From a checkpoint of a small transformer trained on Wikipedia: untied embeddings.
Each number is 50 + 15 x the weight over its row's rms, rounded and kept within 0 to 99. Layers, rows and columns count from 0. The size before them is the row's rms in percent of the matrix's.

# layer 9 MLP gate, 832x320, rms 0.0427, rows 241-274, columns 224-255
098:35 52 47 36 84 49 42 37 49 45 60 60 52 60 36 40 60 31 59 71 20 44 80 56 59 56 24 64 40 73 52 66
099:59 53 29 61 66 43 61 39 61 39 33 25 35 69 47 76 46 51 46 61 42 43 67 82 28 55 39 64 47 38 57 39
093:66 45 49 26 41 27 56 52 62 48 85 39 67 27 66 55 47 38 40 37 31 51 68 42 34 65 35 44 65 23 36 49
098:54 72 74 53 28 79 67 47 69 72 45 23 42 33 63 54 43 40 87 58 63 43 26 44 41 40 22 39 39 48 56 66
101:52 46 63 36 71 38 30 34 62 53 63 44 55 30 54 60 49 56 44 48 57 80 62 48 52 61 59 41 71 63 37 57
101:67 60 13 42 50 35 58 60 38 42 57 43 78 62 33 70 54 45 27 44 55 65 40 44 54 66 25 55 41 43 60 40
095:72 39 52 26 64 35 34 53 66 61 41 23 43 58 52 48 65 67 36 53 46 44 34 22 41 20 67 63 45 56 44 59
106:70 35 21 59 32 58 29 65 42 76 42 23 65 79 44 34 22 57 28 41 33 86 59 85 34 26 71 57 65 14 56 45
105:38 57 46 37 44 46 20 50 52 41 54 37 28 57 17 48 50 85 65 56 54 58 61 54 36 37 51 50 68 43 46 41
099:44 49 40 52 58 67 44 54 25 32 48 69 49 41 44 22 59 51 40 57 37 64 64 26 72 67 41 60 57 76 54 24
091:54 36 40 60 60 57 48 56 30 43 81 43 60 46 30 42 44 70 53 49 48 48 41 47 69 62 13 51 56 66 51 68
106:58 53 51 45 21 35 62 61 48 48 51 63 69 66 48 51 44 52 53 68 13 16 76 25 48 51 57 39 35 36 61 39
097:56 47 64 46 44 48 55 89 47 16 59 44 47 65 59 40 42 53 64 62 46 47 42 56 49 41 58 49 53 51 50 50
100:45 75 50 25 62 56 55 53 68 53 65 43 46 54 49 39 58 52 51 75 50 57 59 69 34 25 31 54 23 53 40 30
109:28 72 53 37 50 50 66 71 46 49 62 53 29 52 62 65 49 40 52 34 28 31 41 56 54 57 64 50 33 52 56 35
104:92 65 46 34 48 41 52 50 43 50 73 48 42 43 56 47 41 32 69 53 45 44 40 40 67 26 59 36 22 37 12 55
113:67 54 49 39 70 43 36 56 44 28 50 35 68 83 42 37 36 53 48 70 63 68 49 84 33 55 61 56 27 37 47 25
094:65 21 60 75 49 31 57 51 53 47 53 43 63 76 52 67 47 36 48 45 68 53 44 71 62 47 34 51 60 44 58 30
105:57 24 68 46 69 68 56 56 49 71 63 24 38 41 58 38 81 37 72 52 45 55 18 49 72 54 37 62 59 54 44 81
098:72 54 75 38 39 66 41 64 51 61 46 37 71 68 45 62 34 53 47 35 41 77 65 47 50 62 49 59 42 63 53 65
100:37 20 37 59 71 39 45 58 42 62 57 52 73 61 73 49 41 66 68 27 47 44 56 46 61 31 57 46 50 53 71 52
101:48 67 54 52 27 29 69 18 50 49 67 35 37 57 55 47 50 31 45 23 62 44 50 31 41 65 48 77 55 40 62 49
101:51 67 57 83 49 43 21 49 63 71 33 69 47 25 56 47 39 59 77 34 27 57 35 64 35 25 37 52 26 68 36 71
098:52 54 42 46 46 53 37 45 46 28 39 74 47 70 51 47 34 27 51 47 71 32 63 31 27 44 44 43 80 50 60 51
101:64 47 47 51 53 36 54 35 35 23 62 44 49 23 46 58 45 48 56 62 38 48 80 37 55 49 61 34 60 85 59 37
106:53 75 34 63 51 44 48 65 38 67 89 57 47 62 34 27 58 56 83 40 64 51 41 21 59 34 32 31 30 54 35 60
102:88 52 55 68 34 27 57 55 44 19 21 61 43 30 77 37 52 19 50 52 43 50 40 48 66 40 34 62 54 43 56 35
105:58 68 30 63 56 55 31 54 16 59 63 65 48 40 53 24 53 51 32 22 37 43 42 06 46 63 32 61 44 61 33 61
080:39 34 47 27 48 36 50 61 53 65 65 44 51 43 61 54 73 36 48 46 59 34 42 43 55 55 49 23 75 76 57 35
098:46 52 44 42 42 73 32 87 50 36 44 68 76 56 50 46 57 71 54 62 56 54 55 71 38 34 71 78 29 75 70 66
102:48 80 52 34 47 51 35 67 51 48 51 65 52 45 43 49 55 39 58 48 28 47 35 33 71 49 54 51 65 53 33 67
101:67 52 57 53 41 47 55 59 75 54 41 66 37 32 47 77 51 65 53 73 46 40 45 60 41 49 57 65 44 57 64 79
099:35 69 43 69 27 50 80 50 66 54 29 72 61 54 64 63 36 49 60 61 41 52 31 51 47 43 43 50 58 74 46 31
105:42 49 18 65 72 66 46 52 63 46 58 52 39 74 36 49 60 47 58 28 41 55 46 33 61 00 41 53 50 81 23 71
# layer 9 MLP up, 832x320, rms 0.0414, rows 241-273, columns 224-255
098:57 39 40 44 43 68 56 60 61 42 57 79 70 51 57 44 56 41 65 54 31 38 50 44 38 34 39 56 36 45 49 53
102:39 28 67 62 37 48 49 65 31 45 35 46 26 39 48 56 27 55 45 33 69 46 48 40 40 30 62 32 48 84 40 59
105:52 48 65 35 34 57 76 99 85 39 54 62 29 42 55 34 51 67 60 35 45 46 31 43 47 96 21 61 81 37 48 47
108:46 50 57 60 10 63 76 84 61 72 40 37 55 65 46 56 62 56 67 78 45 66 69 41 62 45 69 17 46 45 62 52
098:62 53 58 56 49 53 31 55 79 39 35 79 51 72 54 37 43 42 44 71 34 47 20 64 44 51 51 62 26 57 56 41
104:53 77 43 42 46 81 57 17 55 74 52 65 55 60 44 49 45 65 73 30 42 56 66 47 27 33 58 45 32 42 58 32
104:53 36 35 33 55 36 29 53 61 64 59 68 71 78 39 63 53 52 66 41 48 56 52 40 46 33 64 78 45 51 44 41
104:39 54 38 51 29 48 45 70 50 52 76 49 29 50 63 53 28 48 40 52 38 79 28 42 41 90 42 46 37 20 82 30
102:60 47 69 42 37 38 54 33 39 42 60 74 24 38 76 33 57 66 63 46 41 53 41 44 53 49 58 44 37 35 51 27
100:32 53 53 78 45 50 36 33 68 44 59 50 40 35 34 71 64 36 68 23 40 76 56 34 54 45 48 40 36 63 25 67
100:55 47 29 38 48 46 51 48 54 30 56 66 57 64 81 67 54 44 50 51 57 48 47 64 27 15 93 42 16 23 47 45
102:30 66 13 50 56 69 46 38 62 24 44 43 70 41 43 66 91 65 59 47 62 81 58 69 35 52 31 50 54 71 23 77
096:45 84 52 20 32 38 48 75 52 68 75 57 50 47 31 44 57 54 55 64 37 54 73 32 54 31 14 81 65 32 43 35
105:27 43 48 51 59 22 59 48 49 35 61 43 52 66 46 52 32 51 55 40 58 34 43 18 99 77 52 58 54 53 50 53
102:40 31 31 49 41 42 24 39 06 75 31 09 55 30 35 58 53 59 69 60 66 61 61 56 41 61 78 53 55 60 45 37
100:65 27 70 56 55 57 52 52 31 65 58 34 49 35 40 68 50 33 48 42 61 54 38 58 38 39 49 45 47 39 56 83
110:52 44 26 41 45 50 54 53 95 51 46 25 07 37 56 62 48 40 53 43 43 42 36 53 49 68 45 53 32 52 42 53
102:32 61 11 59 35 28 51 39 57 40 68 38 49 63 48 30 41 61 31 44 36 56 39 62 53 30 79 57 47 48 40 57
098:63 45 45 29 52 44 28 53 33 51 69 35 47 60 81 53 43 63 44 39 73 61 47 54 25 49 32 70 70 60 53 31
096:58 44 66 37 36 38 83 70 58 67 56 75 41 56 31 58 63 51 68 42 62 31 41 45 46 69 39 68 46 62 38 62
107:35 29 26 56 47 40 71 66 33 55 24 47 40 92 75 55 45 61 73 32 42 40 41 47 55 63 70 74 48 52 50 56
098:61 51 49 36 20 48 58 56 28 56 30 61 48 33 49 61 44 62 56 22 37 39 37 18 65 67 44 34 38 41 57 67
097:53 38 61 58 19 38 63 46 77 51 51 56 27 55 66 43 50 46 97 61 66 61 46 49 58 35 89 25 42 39 55 49
101:41 45 61 62 22 26 53 46 51 46 45 21 38 44 59 31 44 50 40 20 38 47 38 57 36 39 56 67 30 38 72 54
099:43 66 60 67 48 36 44 50 44 53 47 55 37 50 66 45 43 49 74 49 37 35 49 37 39 20 48 60 63 68 79 38
106:54 48 22 76 50 59 36 60 46 34 66 59 48 41 41 59 64 55 84 46 72 47 43 38 47 37 56 43 38 38 43 44
098:39 59 59 63 36 42 45 80 70 48 54 79 38 73 56 32 79 63 62 49 38 25 44 62 70 68 42 37 08 45 49 48
105:55 51 44 27 16 50 78 33 35 35 55 47 47 40 68 56 82 56 64 47 33 51 35 66 26 60 47 41 63 53 61 54
080:51 61 34 70 71 57 59 39 71 40 51 18 48 74 58 56 21 39 45 33 47 58 45 44 47 39 37 54 66 47 59 54
103:67 82 31 71 47 42 57 40 68 70 33 78 49 64 50 52 39 44 93 57 42 70 55 44 37 61 52 56 37 46 68 56
097:61 56 58 32 42 50 42 57 76 51 35 34 35 35 71 39 75 30 52 44 20 28 60 58 50 54 85 60 44 58 35 65
105:64 59 37 80 35 56 55 51 50 67 27 57 53 48 45 48 41 59 63 49 46 84 27 80 63 77 56 66 34 72 56 82
099:51 60 35 44 42 49 55 42 59 19 47 41 56 65 53 50 49 61 72 80 67 49 66 48 83 60 20 73 55 34 39 64
# layer 9 MLP down (transposed), 832x320, rms 0.0387, rows 241-273, columns 224-255
102:47 57 35 74 48 62 76 67 47 52 52 60 58 51 42 62 43 40 58 64 57 68 54 60 44 58 29 33 68 62 76 29
099:33 26 46 26 62 47 44 21 58 28 41 19 43 53 79 54 45 29 68 67 57 54 13 52 18 51 66 36 57 48 75 23
103:44 46 57 35 56 53 60 59 54 41 52 58 68 58 50 40 38 84 58 46 56 49 54 64 70 57 38 46 34 52 48 49
104:51 46 40 40 52 49 66 61 32 15 27 48 50 57 49 17 61 36 57 44 88 42 82 63 44 59 57 40 28 57 67 79
100:43 74 24 60 37 36 25 37 59 71 77 59 47 55 43 59 62 66 51 69 38 64 60 64 67 47 43 32 32 58 46 44
105:57 60 50 43 17 33 74 56 49 32 35 58 49 62 64 18 41 38 40 57 49 44 69 34 28 42 33 47 63 51 45 46
104:44 35 36 36 85 47 55 52 54 25 64 62 48 52 49 53 53 39 44 30 59 43 58 47 53 47 23 45 55 85 67 20
099:29 54 56 65 75 59 43 59 41 33 25 50 35 83 71 31 51 61 37 32 51 48 76 18 59 71 18 45 52 26 52 22
103:37 47 46 45 71 58 38 56 41 52 46 54 39 40 58 51 46 71 45 41 42 47 76 40 38 40 73 49 45 48 59 38
102:29 43 72 58 39 29 52 54 48 37 75 51 46 58 85 52 45 47 36 47 58 44 58 37 47 54 26 18 52 65 67 37
103:74 79 26 53 68 42 57 58 58 46 34 44 45 64 58 55 54 59 63 47 42 59 57 52 53 52 40 46 60 46 35 35
102:55 45 63 64 47 52 59 69 55 70 55 66 37 49 40 29 58 61 50 42 19 50 55 98 45 55 44 73 24 57 70 55
097:75 58 38 84 54 45 43 21 71 52 30 36 69 44 61 46 39 62 57 39 59 81 48 51 36 56 46 67 61 46 48 38
097:38 42 57 20 66 53 74 59 54 45 51 59 71 28 58 62 42 61 35 59 32 79 40 26 64 51 70 55 44 27 73 43
104:70 23 43 71 43 63 62 45 47 83 54 27 11 54 68 50 41 40 52 55 49 36 61 36 42 72 38 51 36 41 75 57
098:52 59 99 49 51 66 39 67 52 65 70 27 47 64 68 19 55 43 60 62 71 38 57 29 62 34 74 32 24 49 26 71
104:50 45 41 26 37 53 48 61 33 33 56 59 48 53 57 45 68 29 50 41 68 38 34 45 41 24 50 29 28 51 47 55
093:62 38 42 41 52 55 61 64 71 44 40 75 42 51 31 43 53 57 18 55 60 48 44 57 54 33 59 38 49 38 46 64
097:74 52 79 60 68 51 37 27 40 43 57 65 30 42 41 57 45 41 45 43 66 57 43 60 49 52 53 73 49 33 59 68
099:25 45 42 60 57 52 41 25 54 56 60 49 48 30 40 35 59 51 30 50 48 29 58 50 29 48 42 66 46 21 59 61
092:39 25 51 41 70 50 42 47 33 36 75 87 52 66 42 48 42 65 36 56 81 44 37 58 43 21 14 73 46 60 44 40
097:60 53 67 18 52 57 60 77 45 25 41 64 79 60 54 56 22 39 51 63 29 56 67 29 64 32 59 28 36 44 65 70
101:63 48 46 41 54 50 36 64 46 51 04 49 53 60 14 53 43 54 40 37 31 40 50 35 21 29 51 35 39 47 57 47
096:62 32 72 14 49 50 38 55 44 48 48 53 55 41 70 27 41 50 50 53 80 66 53 42 43 34 79 39 41 45 36 53
102:47 58 48 32 57 59 05 79 29 42 38 78 31 51 62 24 30 66 56 72 56 36 36 67 53 39 25 31 99 68 36 41
104:64 74 54 54 44 66 72 27 43 64 38 33 66 43 40 41 56 71 31 58 27 55 28 67 26 47 43 58 59 73 33 64
100:43 36 54 39 49 46 46 63 69 20 39 64 43 43 48 77 50 56 45 54 32 57 41 12 47 90 20 52 74 40 65 43
108:40 37 37 60 36 39 45 34 51 66 44 56 99 50 36 52 28 86 52 57 65 73 73 57 77 60 44 45 61 68 52 55
073:59 30 38 46 59 48 59 58 63 53 33 67 45 51 38 48 69 48 36 48 64 60 41 40 73 74 14 20 28 52 46 36
101:84 39 40 40 60 53 34 37 39 36 73 38 27 50 58 81 47 58 80 47 16 51 69 49 26 68 42 56 62 38 67 62
101:60 52 39 58 26 43 73 46 40 42 34 81 61 50 31 33 58 38 43 38 61 54 41 40 33 59 48 22 48 64 48 94
101:37 27 59 62 12 48 47 38 59 63 15 59 32 44 68 25 54 33 49 43 56 80 12 40 52 69 49 38 46 99 35 37
100:47 48 61 52 55 43 35 70 59 44 45 36 52 73 46 49 40 40 42 47 52 51 40 59 51 60 44 47 58 76 54 43